config = dict(
    n_layer=14,
    d_model=192,
    n_head=4,
    n_kv_head=1,
    head_dim=32,
    d_mlp=320,
    vocab_size=4096,
    activation='swiglu',
    norm='rmsnorm',
    norm_place='pre',
    norm_eps=1e-05,
    positions='rope',
    rope_base=10000.0,
    rope_fraction=1.0,
    qk_norm=False,
    attn_scale=0.177,
    bias='none',
    tie_embeddings=False,
    parallel_block=False,
    init='uniform',
    init_std_qkv=0.0386,
    init_std_o=0.0,
    init_std_up=0.0386,
    init_std_down=0.0,
    optimizer='adamw',
    lr=0.0024,
    beta1=0.9,
    beta2=0.95,
    weight_decay=0.2,
    lr_head=0.00885,
    grad_clip=0.5,
    warmup_steps=218,
    schedule='wsd',
    decay_fraction=0.732,
    decay_shape='sqrt',
    final_lr_fraction=0.1,
    batch_tokens=32768,
    seq_len=1024,
    doc_mask=True,
    train_tokens=146400000,
    steps=4468,
    dataset='wikipedia_en',
)
Each number is 128 + 24 x the weight over its row's rms, rounded and kept within 0 to 255. Layers, rows and columns count from 0. The size above them is the row's rms in percent of the matrix's.

# layer 7 MLP down (transposed), 320x192, rms 0.0637, rows 33-56, columns 96-191
size [ 90 108  98 100 110  91  97 100 101  99  91  97  97 101 108  97  98 101  95 105  95 102 100 102]
[[105 130 124 105  84 137 104 161 155 163 152 125 124 145 156 169 138 119 156 115  94 146 118 120 124 142 140 119 162 140 151  90 101 135 132 163 122 137 141 117 139 120 104  90 169 135  91 153 122 106 111  84 131 107 139 125 130 114 163 103 110 103  99 106 127 107 137 156 168 127 130 145 131 107 133 176 128 115 143 183 114 121 112  88 111 130 108 127 120 152 154 114 113 119 122 128]
 [104 119 116 137 107 127 138 144 147 121 131 105 100 119 139 118 142 157 132  72 115 127 108 110 132 147 108 115 116 133 166 153 132  95 144 151 136 142  87 115 139 120 130 127 119 202 125 150 151 132  95 141 134 163 131 160 120 130 170 123 136 125 133 115 107 191 114 151 121 137 101 155  79 112 129 151 100  81 102 157 100 134 144 151 149 153 108 112 118 137 136 137 163 135 156 164]
 [154 147 123 124 162 167 178 101 131 118 110 123 120 110 125 110 133 155 146 154 122 108 155 131  92 156  93 109 167 132 195 117 124 107 154 121 128  61 182 131 135 170 141 119 191 183 116 176 144 151 136 171 133 108 130 131 132 123 147 152 123 125 113 104 145 155 113 110 136 128 184 101 104 105 151 144 156 109 116  86 109 120 153 109 128 141 166  99 163 124 165 188 146  93 113 124]
 [139  98 156 115 100 126  98 117 165 134 126 159 112 143 115 113 104 126 155 127 119 162 158 112  95 136 140 136 135 113 106 107 121 116 120 124 130 142 132 134  84 127 100 105 140 132 120 101 165 171 123 142 118 136 149 128 129 108 118 124 189 113 110  91  92 141 151 130 113 110  99  99 116 103 129 153 155  87 122 147 128 158 147 159  82 147 136 149 122 123 177  86  85 138 161 149]
 [124  92  90 128 101  91 122 101 130 118 146 122 109 161 106 141 159 117 131 158 114 100 146 146 127  99 109 133  97 138 111 127 140 101  90 123 112 102 120 110 152 112 153 130 144 150 154 159 156 126 100 136 126 132  85 133 107 142 170 148 118 114 155 126 115 124 132 130 151 114 147  75 143 130 119 156 109 123 106 125 107 148 131 134  62 105 135 133 144  94 129 131 178 107 149 141]
 [159 140 119 107 133 124 117 143 132 130  81 167 144 160 111 135 103 120 123 152 104 145 158 111 179 115 139 143 140 128 126 116 124 123 112 124 134  93 147 141 103 158 134 100 138 131 161 153 111  72 142 174 122 144 165 129  83 142 145 137 139 144 148 152 142 167 133 150 140 112 126 101 148 153 130 142 145 146 118 159 115  88 115 138 159 135  96 135 118 111 129 103 164 144  71 107]
 [129 132 111 170 103 100 160 145 125 144 136 147 119 153 107 100 140 124 136 147 111 143 111 137 118 141 118  99 121  89  87 186  93 128 135  92 108 145 115 111 108 123 135 125 140 118 127  78 109 192 122 122 165 152 143 139 126 107  84 152 127 153 120 129  95 141  95 127 141 132 124 177 152 144 153 146 125  81 135 134 118 122 106 140 123 116 131 151  89 144 110 149 148 120 144 124]
 [136 122 163 114 115 106 145 170 126 109 167  93 102 139 151 103 187 128 127 132 110 118 130 107 135 120 142 149  87 121  89 120 132 113 101 111 123  87  79  77  99 118 130 121 120 107 185 139 152 108 104 139 108  94 120 108 115 161 119 158  92 117 166 142 148 106 121 144 154  96 116 123 123 159 161  86 124 132 120 127  45 146 152 126 149 122  80 105 109 147 103 150 118 122 102 128]
 [ 91 116 118 165 172 133 125 118  99  93 111 152 163 112 125 149 113 110  95 108 125 128 125 143 167 119 117  84 135 115 142 113 164 134 142 120 117 165 126 106 149 136 166 145 118 113 151 146 122 150 103 125  63  59 111 112 128 160 135 131 132 146 110 147 135 125 121  85 119 144 146 106 165 150 158 140 120 156 108 133 185 108 126 124 146 164 102 126 151 115 106 166 155 181 128 122]
 [108 118 124 154 145  85 134 121 100 124 144 145 145 133 121 117 140 130  86 155 135 135 130 120 124  70 119 138 151 185  94  94 121 114 147 158 101 137 179 110 104 119 106 136 141 134 124  91 114 126 115 127 126 102  95 157 145 104 127 136 137 133 110 149 134 108 131 143 115 149 113 158 130 117 155 123 103  93 143 140 141 114 162 123 121 128 166 112 140 121 124  79 160 136 101 114]
 [137 152 178 109 163 142 103 125 126 111 154 134 148 143 166 156 100  65 148 122 113 140 141 120 154 107 118 128 125 144 112 140 102 141 126 141 175 177 130 116 109 140 121  81 112 119 118 123 138 112 104 120 195 101 122 137 174 133 152 123 123  94 109 107 125 144 160 125  84 149 133 108 174 118 106 100 136 137 180 127  95 131 165 132 110 102 130 115 129 134 132 149 162 135 121 169]
 [122 139 143 174 120 128  83 149 144 134  94  94 132 163 146 123 184 161 130 111 117 109 143 108 117 144  99 122 145 119 153 156  68 117 149 149 131 149 121 134 145 135 157 121 129 120  94 119 176 178 109 140  99 128  91 146 128 137 140 100 107 119 173  56  85 118 157 107 162 130 127 124 108 114 147 144 133 114 113 140 111  93 135 102 123 155 122 114 139 138 110 104  89  97 159 125]
 [114  92 100 153 134 144 174 164 126 106 136 159 112 110 137  93 119 128 151 153 121 158 106  99 104  79 106 155 129 151  88 121 114 106 138 136 133  95 130 166 152 150 146 141 149 104 104 113 125 174 109 132 132 145 138 144 110 121 134 143  86 110 114 135 117 122 109 164 141 119 142  96 153 154 178 113 106  87 139 121 137 130 111 141 119 145 173 167  96 140  87 142 127 128 140 100]
 [124 115 108 135 165 135 150 107 110 126 138 148 122 108 138 115 186 136 118 102 119 119 139 135  76 141 106 167 129 156 108 163 136 146  98 141 143 100 115 100  96 102 119 121 174 175 119  53 148  97 109 170 128 133 158  79  90 131 147  97 132 139 100  92 117  94 105 134  98 141 134 173 167 117 121 133 120  88 133 127 183 160 109 111 162 150 142 142 125  98 130 144 131 137 125 158]
 [138 163 150 145  87 136 135 119 134 139  89 143 181 137 145  99 157 145 136 140 145 142 131 151 142 152 130 114 159  85 126 102 160 108 125 118 110 114 139 181 120 104 128 110 109 132 134 111 154 136  98 139 146 144 109 139 174 117 139 144 172 159 159 143 162 121 148 124 137 132 146 153 130 103 133 110 105 126 101 176 117  69 118 156 131 159 173 130 142 123 101 101 134 141 169 113]
 [101 130 151 154 110 161  76 129 180 119 159 140 112  82 154 146 131 141 142 133  90 140 115 109  84 119 116 117 165 133  72 148  97 146 129 168  98 115 103 111 126 152 172 155 127  78 119 145 111 168 150 128 146 110 155 127 144  96 134 114 106  95 160  98  78 102 137  99 162 106 132 106  89 154 144 172 146 129 150 115 152 104 102  95 133 134 102  93 142 124 123  79  89 118 201 102]
 [147 143 121 176 164 121 111 124 151 137 107 131 164 119 108 139 113 119 103 163 108 146 112 116 141 140 185 136 134 123  77 124 116 132 119 106  93 145 142 125 146 146 166 135  87 107 141 114 167 176 109 114 155 113  89 126 140 121  76 138 102 141 100 128 138 137 127 179  87 121 125 137 145 126 142 165 153 145 154 117  73 123 125 130 118 128 108 130  96 166  99 169 105 136 144 137]
 [114 139 107  92 154 122 120 170 138 137  86  90 111 153 121 143  99 121 135 133 121 113 116 151 140  92 147  88  98 135  87 168 124  95 138 116 135 108 121 115 142 101 142 138 111 129 103 152 126 111 148 167  93 119 128 162 139 164 133 128 113 138 117 117 108  74 123 108 140 158 125  81  94 147 125 124 140 166  99  96 157  87 105 109 124 109  98 146  97 104 156 129 101 150 113 132]
 [144  88 154 129 100  88 149  86 135 161 166 184 137 162 124 148 134 134 122 121 103  81 151 132 144 125 111 145 103 104 155 147 154 142 114  80 123 123 122 121 126 137 124  86 102 124 124 128 145 127 101 122 125 118 143 131 112 111 119 133 151 129 112 151 110 159 123 201 151 145 140 112 128 109 130 141 153 131 135 101  96 172 111 111 126 123 133  89 111  98 144 101  61 124 114 120]
 [188 146  92 130 130 121 132  98  93 161 116 131 142 141 118  89 141 123 135 187 155 141 135 115  80 158 123 167 101 149 152 138 169 130 127 112 151  80 137  93 177 159 150 127 110 128 157 138 143 120 135 113 143 137 113 113 117 136 136  90 125 119 148 106 155 152 137 110 138 130 102 118 134 101  83 106 137 159 108 124 133 132  95 131 154 115 111 154 177 110 133 155 133 144 133  92]
 [158 128 137 141 139  96  87  94 157 116 128 151 121 123 165 106 128 118 131 157 160 132 163  77 131  93 123 123 176 120 121  75 200 132 125  96 103 130 137 119  77  99 147  95 161 123 111 108 164 138 129 104  99  75 124 143 153 149  97 119 128 115 144 126 122  88 171 140 154 101  98 101 140  92 118 122 115  92 157 145 140 149 156  78 100  96 108 109 123 129 123 179 132 109 127 121]
 [121 151 140 131 119 116 173 126 129 142 123 149 131 135 145 117 135 129 131 128 102 134 136 132 130 127 142 137  87  91 142 149 105  98 125 102 181  81 130 130 124  97 168  90 157 120 138 109 153 119 126 152 105 137 122 114 151 105 162 136 117 150 101 152 117 132 109 120  88 128 141 156 119 152 159 121 152  93 152 156 145 108  95 117 151 120 124 153 118 164 140 134 147 173 134  98]
 [158 107 115  99 136 105 116 120  98 124 121  99 130 143  74  99 126 157 121 173 135 126 123  96 119 134 120 128  96 101 130 116 145  94 129 145 169 146 166 103 144 108 163 135 100 145 136 161  67 115 132 115 176 161 146  89 127 109 127 120 174 121 145 163  92 165 116 119 127 161 140 124 164 112 139 147 156 108 133  89  83 104 126 102 113 145 144 122 122 125 110 127 135 147 117 112]
 [118 137 100 129 118 139 174 159 190 151 112 148 132 139 144  81 139 132 121 104 142 130 184 111 102 112 168 115 161 140 145  96 149  64 120 153 124 141 125  79 152 132 105 123 131 107 162  87 142 130 126 212 131 138 114 127 121 129 124 140 112 122 134 142 122 148 116 109 129 127 136 145 147 124 127 108 119 125 104 118 127 166 118 117 104 171 146 144 125 100 123 145 127 168  88 146]]
# layer 7 MLP gate, 320x192, rms 0.0701, rows 34-57, columns 96-191
size [103  97 101 109  92  99 105  99  99  90  95  94  99 110  98  90  94 101  97  93 102  96 106  97]
[[100 116 102 122 110 142 138 150 127  71 154 109 150 161 127  95 128 134 103  79 109 114 124 135 154 149 132  94 179 118  61 149 121 127 153 152 107 158 131 113 159 124 123 116 110 138 129 113 169 136 162 105 150 128 106 165 146 102 155 196 143 149  91 104 143 140 119 145 120 100  85 108  98 177 111 137 122 153 126 123 119 131  87 128 130 192 144 107 177 118 123 110  89 149  87 105]
 [113 144 137 152 111 120 168 143 149 123 118 139 164 133 107 128  96  99 128 114 108 154 140 109 143 136 118  85 118 129 118 114 143 135  78 100 152 103 126 154 139 134 142 169 102 142 100 137 142 124 141 145 131 124 124 107 128 106 158 179  97 120 124 133  95 119 157 137 117 116 150 161 125  58  87 144 132 149 126 127  94 130 120  86 142 148 106 133 132  95  73 125  99 119 134 115]
 [119 141 139 168  78 139 151 138  96 115 103 103 166 161 139 118 108 108 158  94 113 104 122 124 118 150 124 118 126 133 119 150 137 136 132 152 118 131 123 130 156 138 117 165  99  82 166  79 151 151 148 120 122 144 144 141 134 125 144 143 149 103  99 161 129 187 119 114 135 135 103 126 163 129 145 132 118 160 119 146 124 123 111 153 128 109 114 176 174 184  79 182 135  90 130 174]
 [151 143 121 149 169 142 150 131 116 119 145 151  90  86 127 172 122 115 121 155 106 109 119 116 101 144 142 108 121 141 114 127  78 179 153 125 119 118 142 157 118 128 136 152 132 141 126 174  89 134  85 118 142 152 140 120 145  86 159 126 102 130  77 164 107 106 114  96 111 127 180 114 148 135 146 104 146 145 117 107 124 120 108 112 115  89 164 115 105 192 158 118 148  77 141 143]
 [170 118 152 107 130 139 154 123 112 124 121 147 132 115 177 140 174 162 144 129  92  95 129 131 154 129  89  97 112 166 129 128 125 141 151 131 131  98 122 149  98 127  81 104 123 152 112 128 152 121 138 132 141 125 144 119 121  95 150 133 118  77 133  97 103 143 113 152 112 112 142 135 131 142 108  93 122  75 133  90 110 125 117 130 124 139 174  99 118 104 116 145  82 116  79 130]
 [137 102 125 127 118 142 148 154 179 129 117 120 154 125  94 143 145 138 144 183 162 120 109 136 110 104 165 122 146 136 141 154 113 151 115 150 135 168 127 127 192 146 138 166 145 141 128  90 132 123 108 167 152 117 124 158 103 106  94 157 170 110  93 170  85 136 121 113  57 148 137 125 151 132 144 129 102 131 163 162  94  98  79 136  96 163 146 133 119 100 147 127 112  83 133 105]
 [141 135 148 119 140 133  91 126 127 130 111 179 188 183  93 152 126 132 128 140 179 111 101 177 180 134  92  90 107 121 121 129 154 121 124 148 135 112 134 151 129 124  80 110 130 151 119 103 137 116 122 149 138 152 146 167 164 111 129 111 158 169 129 105  87 147 135  92 109 109 148 117 132 101 113 151 136 113 134 119 143  86  98  97 116 142 169  97  92  78 135 102 128 162 111 143]
 [113 138 142 170 112 138 167  99 153 113  80 118  91 138 165 140 118 114 133  99 114 127 150 150 133 128 146 108 137  93 110 122 139  79 207 161 121  80 165 142 106 138 144 117 120 164 155 177 171 102 126 139 133 167 156 152 151 109 114 135 139 128 112 113 150 139 117 116 106  96 147  89 152 156 124 120 124 148 164 136 108 101 153 110 103 144 113 174 135 143  80 110 144 187 121 159]
 [ 97 141 140 160 154 120 152 123 150 153  98 157 159 103  75 138 132 144 167 100 123 112 144 108  97 101 129 123 112 135 187  97  60 114 143 115 143 173 127 147 117 126 154 118 129 165 120 137 138 109  97 152 129 151 147 125 118 143  83  89 119 161 111 118 134 127 126 107 122 168  80 136  81 132 126 109 128 130  92 110 141 139  56 121 150  98 140 139 163 137 127 114 106 129 162 167]
 [162 122 142 142  75 115 147 107  96 124 140 159 112 147 117  87 141 158 135 165 124 160 122 183 183  81 131 125  98 124 116 130 138 133 108 135 109  67 125 104 139 147 161 126 161 184 108 138 116 103 137  66 140 136 168 135 124 133 143 116 108 160 113 151 144 122  98 146 151 143 121 135 108 123  81 157  83 142 154 144 116 171 106  97 160 124 165 135  92 120 177 104 120 145 131 172]
 [132 108 112 120 113 145 121 108 141 161 132 137 111 143  89 143 153 105 123 138 123 114  93 128 114 125 144 110 155 130 176 121 136 138  87 166 155 159 161 125 168 113 114  89 129 117 155 168 155 181 154 145 149 117 113 140 146 111 117 126 159 107 121 150 123  98 170 166 134 124 165  69 129 142 139 150 166 146 101 162 119 110 153 102 143 127 127  78 134 117  78 142 153 121 117  95]
 [141 101 179  78 137 132 147 109 128 146 119 130 176 129 102 145 103 125 145  94 131 118 160 144 152 135 119 132  97 117 135 171 136 164 139 122 152 143 126 154 110 118  77  89 122 174 127 119 111 117 122 133 129 135 173  88 150 143 150 117 116 132 106 175  88 174 115  97 109 141 117 133  89  91 124 117 111 109  85 133 103 167 166 142 153 116  74 162 145 134 134 181 162 100 140 160]
 [146 122 115 112 104 111 148 153 132 141 137 115 138 139 153  97 107 122 113 147 127 151 159 151 121 133 137 106  91 148 140 148 131 172 119 131 125 163 171 143  93 122  99 139  70 103 180 113 171 135 125  89 122 124  82 132 124  70 155 152 132 113 147 129 127 166 133 122 141  93 162 130 117 135 145 163 173 150 143 148  91  97 153 132 129 120 137 116 148 126  95 114 118  88 100 158]
 [140 138 137 162 129 173 129 139 140 118 105 105 141 133 121 176 141  98 136 131 128 140 109 146 152 105 149 130  97  70 108 124  90 121 148 151 161 148 132 144 132 118 123 135 125 168  97  89 122 126 139 128 156 151 153 128 150  90 128 143 121 130  89  99 128  90 126 101 144 112 115 130 130 123 135 134  70 144 136 175  90 126 104 120  80 155 121 110 163 161 140 107 108 119 157 100]
 [109 145 176 147 112 135 150 108  91 150 109 109 108 171  98  85 129 157 145 128 123 162 165 126 161 154 135 150 120 154 123 129 143 172 157 136 164 126 174 141 180 139 153 147 152  99 142 123 144 140 114 144 161 124 139 129 167 141 157 139 130 127 122 125 146 143 125  70 144 109 109 164 175 117 139 106 116 112 102 113 144 110 160 170 173 103 119 150 114 132 168 116 146  84 107 162]
 [108  92 111 104 122 142 125 151 130 140 143 121 144 101 108 143 127  93 152 165 101 122  93 111 131 149 159  95 136  74 123 164 140 127 148 120 135 127 103 145 151  96  89 117 167 162 131 138 145 156 110 109 103 136  79 162 142 136 173 119 114 172 145 146 121 109 131 103  95 147 146 180 100 149 113 133 112 147 179 142 107 140 131  67 127 100 132 137 167 140 167 108 108 129 156 160]
 [131 163 136 136 102 122 108 138  86 136 158 140 147 118  60 131 122 127 139 122 123 169  74  94 119 110 109 168 129  81 132 135 116 137 135 119 115 145 130 146 154 118 109 104 156 124 137 126 150 121 160 154 143 130 116 121 110 112 103  88  86  93 134 176 145  97 123 150 108 114 121 138 159 152 159  79 159  91 141 141  94 182 112 125 154 158 168 120 118 121 114 127 142 153 118 133]
 [121 117 134 156 127  85 196 124 140 113 126 147 158 128 138 131 109  83 122 129 147 165 119 121 142 111 119  89  88 161  96 117 146 166 107 114 128 151 111 170 112 111  97 142 131 191 131 165 117 100 121 140 124 174 116 122 190 102 111 105 141 169 142 124  89  98 141 147 139 146 134 109  93 146 158  90 110 114 131 118 134 144 103 117 111  89 166  75 115 132 132  80 142 100 126 120]
 [100 130 144 171 168 126 124  87 164 132 102 120 148 175 130 117 113 116 142 124 130 134 139 144 130 122 182 103  85 143 103  79 127 114 112 161 154 135 116 145 116 148 138 116 110 122 149 116 136 114 140 117 142 145 153 154 148 145 132 160 115 178 114  98 124  98  96 151 130  96 121 116 123 107 116 125 118  88 131 104 146 122 105 162 170 101 172  92 136 134 142 113 151 104 106 144]
 [161 165 128 159 168 131 107  92 147 114 148 113 129 123 116 136 121 114 116 130 133  84 142 109 129 129 101 111 106 125 131 114 159 126 101 130 103 155 159 121 102 128 118 132 118 149 177 111 156 101 132 124 174 141 107 122 137 118 112 159  88 130 100 172 122 131 205 179 185  78 113 139 140 126  95 118 140 107 113 132 114 145 117  94 121 128 111 111 105 144 143 205 156 118 151 136]
 [144 109 137 141 143 136 107 122 116 113 140 132 148 108 153  79 135 137 138 139 186 170 129 141 115 164 136 105 145 162 145 176 148 124 110 177  79 155 155 145 117 153  98 134 129 144 136 142 162 152 107 125 105 194 166 150 107 117 109 123 175 165 163 133  98 160 130 121 162 118 146 105  99 133 104 134 115 121  83 142 120 105  94 163 118  99 116 150 177 140 137  85 124  91 120 135]
 [ 89 104 108 157 160 108 174 121  90 139 144  94 105 154 114 136 153 101 132 107 152 124 123 119 135 173 178 137 141 168 156 141  89 171 137 155  86 171 159 115 166 117 129 107 141 136 145 154 167 136 107 137 123 145 103 142 114 121 156 180 128 146 137 198 133 144 160 114  99 137 126 104 151 147 123 125 155 135 108 113  75 123  99 128 116 124 155 149 134 109  75 169 128 115 133 121]
 [144 128 166 172 101 123 177 126 155 133 113 118 123 144 121 164 117 153 101 111 125 142 117  87 138 168 131 183 144 107 103 126 148 114 125  99 144 186 167 129 123 153 132 149 157 149 133 125 114 148 122 136 105 151 105 145 116 124 124 117 148  98 160 119 102 120 127 166 152  85 109 153 114 155 201 126 153 133 103 102  62 116 114 117 131 127 124 123 133 189  56 119 140 104  99 124]
 [105 168 135 127 118 111  95  94 115 135 155 126 150 107 153 145 198 120 124  96 146 117 153 116 127 135 105 119 124 159 105 130 147 141 157 166 106 157 124 136 118 132 123  55 110 111 145 164 127 172 106 163 140 122 136 120 120  87 119 148 180 141 179 136 135 160 132 121 102 128  92 123  82 154 113 148 119 105 141 133 137 130  96  94 126 151 123 108 147 116 105 121 134 132 146  95]]
# layer 7 MLP up, 320x192, rms 0.0653, rows 34-57, columns 96-191
size [108  97  97 105  89 100 105 103  99  90  99  97  99 109  95  95  99 100  99  98 101  99  98  96]
[[127 110 139 165  58  98 120 146  86 167 126 111 108 137 137 118 138 132 177 133 103 118 165 105 114 136 127 129 114  91 101  98  99 115 133 118 119 115 108 127 131  75 147 139 128 151 130 142 151 142 126 106  54 118 125 159 113 157 181 104 128 112 152 106 102 147 171  81 115 142 107 131 137 160 151 108 110 135 131 123 125 144  79 110  89 157  91 131 136 157 109 156 131 109 171 183]
 [137 148 122 133 189  89  98  88 144 152 109 115 110 102 121 123 135 104 138 120 126 159 118 132 124 142 161 110 120 118  86 139 103 108 136 136 114 169 136 122  77 108  82 104 159 146 174 155 126 123 117 139 114 106 129 145 117  95 124 133 167 138 108 133 128 103 136 101 105  97 163 110 103 145 127 120  74 142 155 155 142 128 182 111 139  98 137 116 144 125 118 141  84 141 129 124]
 [ 63 146 135 130 150 152 149 148 114 130 137  63 110 121 138 109 110 162 116 120 173 135 126 147 140 150 126 128  79  91 114 140 112 138 157 150 102 101 156 127 118  91  97 125  92 133 169 112 104 118 168 165 140 131 121 102 140 111 183 104 114 123 115 124  99 156 161 115 148 112  96 158  87 129 113 107 109 141 119 137 124 135 128 144 103 151 130 112 169 145 173  85 148 125 110 132]
 [147 172 123 144 139 160 131 143 144 107  72 128 109 142 173 122 103 113 112 109 110 100 112 123 128 134  83 119 142 182 123 178 111 131 125 172 151 123 169 171 138 159 137 155 129 130  98 130 127  85 126 119 130 116 122 133 150  93 131 136 100 147 126 141 123 105 141 141 114 118 118 181 134 137 135 116 126 167 140 163 132  64 153 132 133 106 161 105 116 129 113 136 141  92 110 140]
 [109 152 143 131 130  97  71 104  84 144 137 131 151 179 103 120 134  91 145 131 152  92 132 136 126 154 169 141 138 122 140 130 105 128 103 150  97 138 127 129 115 169 148 139 157 114 118 163 107 113  77 169 116 135 109 101 112 160 117  94 141 173  90 140 170 163 112  85 137 143 117  95 138 121 111 121 125 145 129 125 121  94 137 134 106 121  92 125 137 160 141 106 173 160 160 155]
 [ 97 117 134 132 165 186 122 149 126 152 120 127 126 130 109 147 102 110 125 111 138 135 169 146 125 139 113 137 134 139 155 101 114 110 148 145 151  99 131 139 158 116 110 114 116 117 159 184 157  91 145 123  99 159 133 149 138  93 172 130 139 137 146 126 164 179 126 100 118 190 146 137 104 123 131 114 134 127 107 101 159 159 150  92 114 158 117 119 145 159  89 119 146 153 131 146]
 [150 104 114  96 140 116 153 115  87 157 143  89 173 102 151 135 151 170 144 162  64 118 176  78 104 148 116 121 144 122 127 151 126 145 109  89 124 101 108 115  78 114 137  84 149  98 136 186 144 105 133 126  99  91 127 120 109 138 136 136  61  91 140 105 118 137 119 129 155 139 113 122 149 152 133 126 110 144 137 131 148 162 162 147 159 101 115  85 150 139 107 103 125 118 119 119]
 [139 139 130 115 181 110 147 124 139 143 119 137  82 100 154 114  98 119 106 100 103  99 136  70 135 114 122  79  95 137 108 138 107 123 139 132  93 145 147 142 114  88 143 116 101 148 122 130 119  99 143 108 171 131 165 101 194 131 169 137 130 126 159  90 110 166 110 173  99 130 165 109 107 136 109  97 168 105 116 113 101 119 150 154 146 141 109 149 118 139 131 128 141 180 115 115]
 [154  86 123  99 103  98 146 142 179  98 155 132 154 150 153 121 106 110 104 173 143 103 109 103 109 135 125 108 112 146 124 104 154 111 127 137 121 146 201 103 182 120 136 138 100 127 142 157 136 111 128 115 126 138  86 163  89 149 105 151 133 121 134 155 103 123 109 116 108 122 181 156 164  65 105 143  88 156 124 143 126 156  87 113 138 131 103 114 138 133 108 136  95 161  87 128]
 [117 117 133 104 193 144 117 158 143 168 162  80 131 131 163 135  51 119 123  84 117 118  94 131 141 101  84  86 145 119 138 153 127 129 119 136 143 127 147 147 114 127  92 118 134 130 131 131 119 114  92 149 136  99 126 113 140 120 143 124 145 116 124 127  95 139 168 132  78 116 154 120 184 140 154  83 152 109 130 146 123 117 134 119 118  74 131 147 122 133 143 127 153 133 130 137]
 [129 170 139 156 125 113 127 122 159 166 133 150 114 160 156 126 122 126 119 126 118 120  65 144 127 138 154 111 148 118 108 145 188 106 134 148  87 136 121 166 172 105  98 164 137 144 162 129 108 127 139 107 153 123 129 125  89 135  74 141 127 142 109 120  80  96 140 156 113 152  86 117 128 160 161 122 126 120 174 179 117 183 138 175 141 121 139 122 145 116 126 181 154 144 120 156]
 [109 190  97 132 145  99 106 169 156 157 140 112 135 118 123 151 141 142 124 135 126  91 124  92 133  87 167 138 139 140 116  83 111 133 137 150 129 132 130  91 101 100 152 118 159  85 137 136 144  91 127 147 117 130 148 118 118 135 172  95 131 132 127 146 138 116 107 154 136 123 118 130 157 140 156 151 131 106 161 114 156 131 109 169 123 167 133  58 104 114 113 107 106 141 109 141]
 [191 157 120  98 144 118 164  87 151 147 125 131 119 142 133  84 119 117 108 123  83 121 180  95 128 123 126 144 127 109 106 119 129  96 176 150 142 167 161 155 147 135 148 136 119 147 129 189 103 190 125 145 140 166 149 170 147 117 117 122 150 117 163 147 110 159  99 140 137 158 151 110  95 137 139 126 136 167  99 140 137 116 165 133 106 180 120 163 143 149 119 110 171 124 182  98]
 [119 159 123 167 114 115 115 114 106 139  86 182 161 133 107 107 145 108 142  93 164 119 123 133 120 126 143 155  91 101  96 147 120 132  79 120 157 143 127 169 127  94 137 103 122 124 134 113 146 137 111  81 100 144 156 164 181 147  96 118 123 151 155 106 128 122 141 135 134 140 161 180 125 153 113  91 121 129 147 156 148 157 150 159 116  69 143 122 144 111 144 157 128  90 138 126]
 [133 182  95 127  81 151 120  92 102 118 104 100 138 124 122 126 144 104 165 119 122 114 153 139 129 160  85 122 156  89 142 138 117 124 156 122 124 150 125 155 158 133  69 109 130 122 112 120 123 147 174  99 140  90  96 106 129 108 152 153 156 137 114 123 150 154 149  88 176 169 112 122 148 145 140 113 107 122 105 113 124 104  95 146 126 119  98 149 136 149  91 157 165 114 110 136]
 [123 143 143 154 174 172 132 161 151  99 148 146  71 161 159 157 102 128 112  93 123 132 159 151 152 128 117 120  92 139 162 123 112 166 180 106 153 134 124 101 136 170 129 165 172 113 107 134 139 141 127 140 125  78 135  93 116 154 158 113 133  95 127 106 130 125 136 124  80 134 105 114 159  92 130 110 150 103  72 138 105 148 135 110 102 151 143 109 118 145 170 163 117 115 119 118]
 [126 140  93 132 128 104 157 148 140 100 148 133 141 126  91 126 124 105 171 136 146  81  99 119 118 125 128 104 113 136 161 100 147  96  87 121 141 108 103 136 124  89 126 122 124 154 126 113 106 130 116 134  86 112 145 150 134 156 140 138 129  90 135 192 138 113 150  91 129 140 100 159 106  87 152 148  98 109  88 142 139 127  86 109 149 130  99 142  87 123 126 129 131 200 164 112]
 [152 119 105  95 104 152  87 106 142 161 114 121 121 131 104 102 141 145 134 101 149  96 168 120 112 100 109 126 162 140 158 132 126 131 124 141  78 124 110 132 136  77 130 149 156  85 150 102 132 169 152 155 152  90 105 147 109  91 177 153 105 103 134 171 121 171 131  91 128 131 125 169 178 110  77 151 188 141 146 100 107 106  99 135 139 139 109 159 130 102 102 163  77 119  96 151]
 [157 154 118 132 151 119 136 150  78 161 133 127 127 150 170 131 102 143 134 139 177 147  99 112  92 157 170 116 135  96 116 143 132 156 134 126 121 116 147 143 154 130 131 124 120 124 108 132 119  95 102 121 127 121 127 134 131 112 102  95 119 145 159  74 123 143 122  98 130 127 153  62 129 117 120 113 112 115  91 122 146 136 164 146 134 100 143 122 133 120 152 142 134 115 114  94]
 [128 113 119 115 122 106 128 149 155  89 117 131 146 147 146  86 144 196 129 140 112  96 135 122 121 187  81 136 106 147 154  99 108 127 116 152 104 172 152 150  80 155 152  92 137 144 122  98 142 102 160 140 127 123 168 145 137 147 113 129 135  98 150 135 135 127 147 145 178  80 140 120 115 133 134 111  97 153 171 136 136 146 171  74 126  94  99 111 139 102  88 126 158 135 126 113]
 [117 184 143 133 100 103 112 105 145 138 148 129 131 108 127 119 131 100 116 139 127 127 130 114 110 140 120 113 115 150 129  95 118 146  63 129 127 136  89  92 145  39 100  95 126 137 158 111 155 159 179 145 134  80 111  91 128 127  94 179 120  92 135 160 112  90 133 120 140 124  92 113 125 125 155 121 130 132 126 136 145 136  90 152  99 132 129 133 127  84 117 115 125 132 141 116]
 [151 129 119 110  78 129  92 149 149 109  99 161 124 165  94 149 127 133 110  98 161 109 164 132 142 105  90  85 137 101 140 102 110  84 126 127 135  91 148 136 182 110  78 128  94 133 153 151 134 122 155 144 136 125 104 111  94 103 146 141 135 146  77 114 116 109 123 153 138 105 107  91 135 107 171 132 112 113 141 161 146 121 110 154 123 159 121 153 150 150 145 108 155 103 144 108]
 [152 131 111 114 109  99 130 104 139  83 118 132 162 114 145 113 147 126 129 145 115 168 156 134 146 137  51  98 104 127 124 164 150 124 142 123 149 125  82 165  50 122 118 125 122 112 119 113 117 161 157 132 129 135 170 122 133 124 169 110 119 134 147 140  90 132 146 123 156 111 187  94 148 103 133 110 141 111 175 130 135 116 103 159 122 107 115 110 135  93 108 153 131 106 130 140]
 [157 113 146 166 110 143 108 125 162 130 152 139 123  94 112  78 127 127 134 154 118 150  99 133 116 118 101  99 135 126 122 105 183 165  94  99 132 135 131 118 104 114  89 105 147 128 104 104 100 175 128 101 140 129 114 105 123 163 106 118  99 105 128  91 140 151 127 122 134 112 112 164 125 139 154 102 126 104 128 149 115  63 107  89 166 111 112  68 119 137 119 113 122 130 148 132]]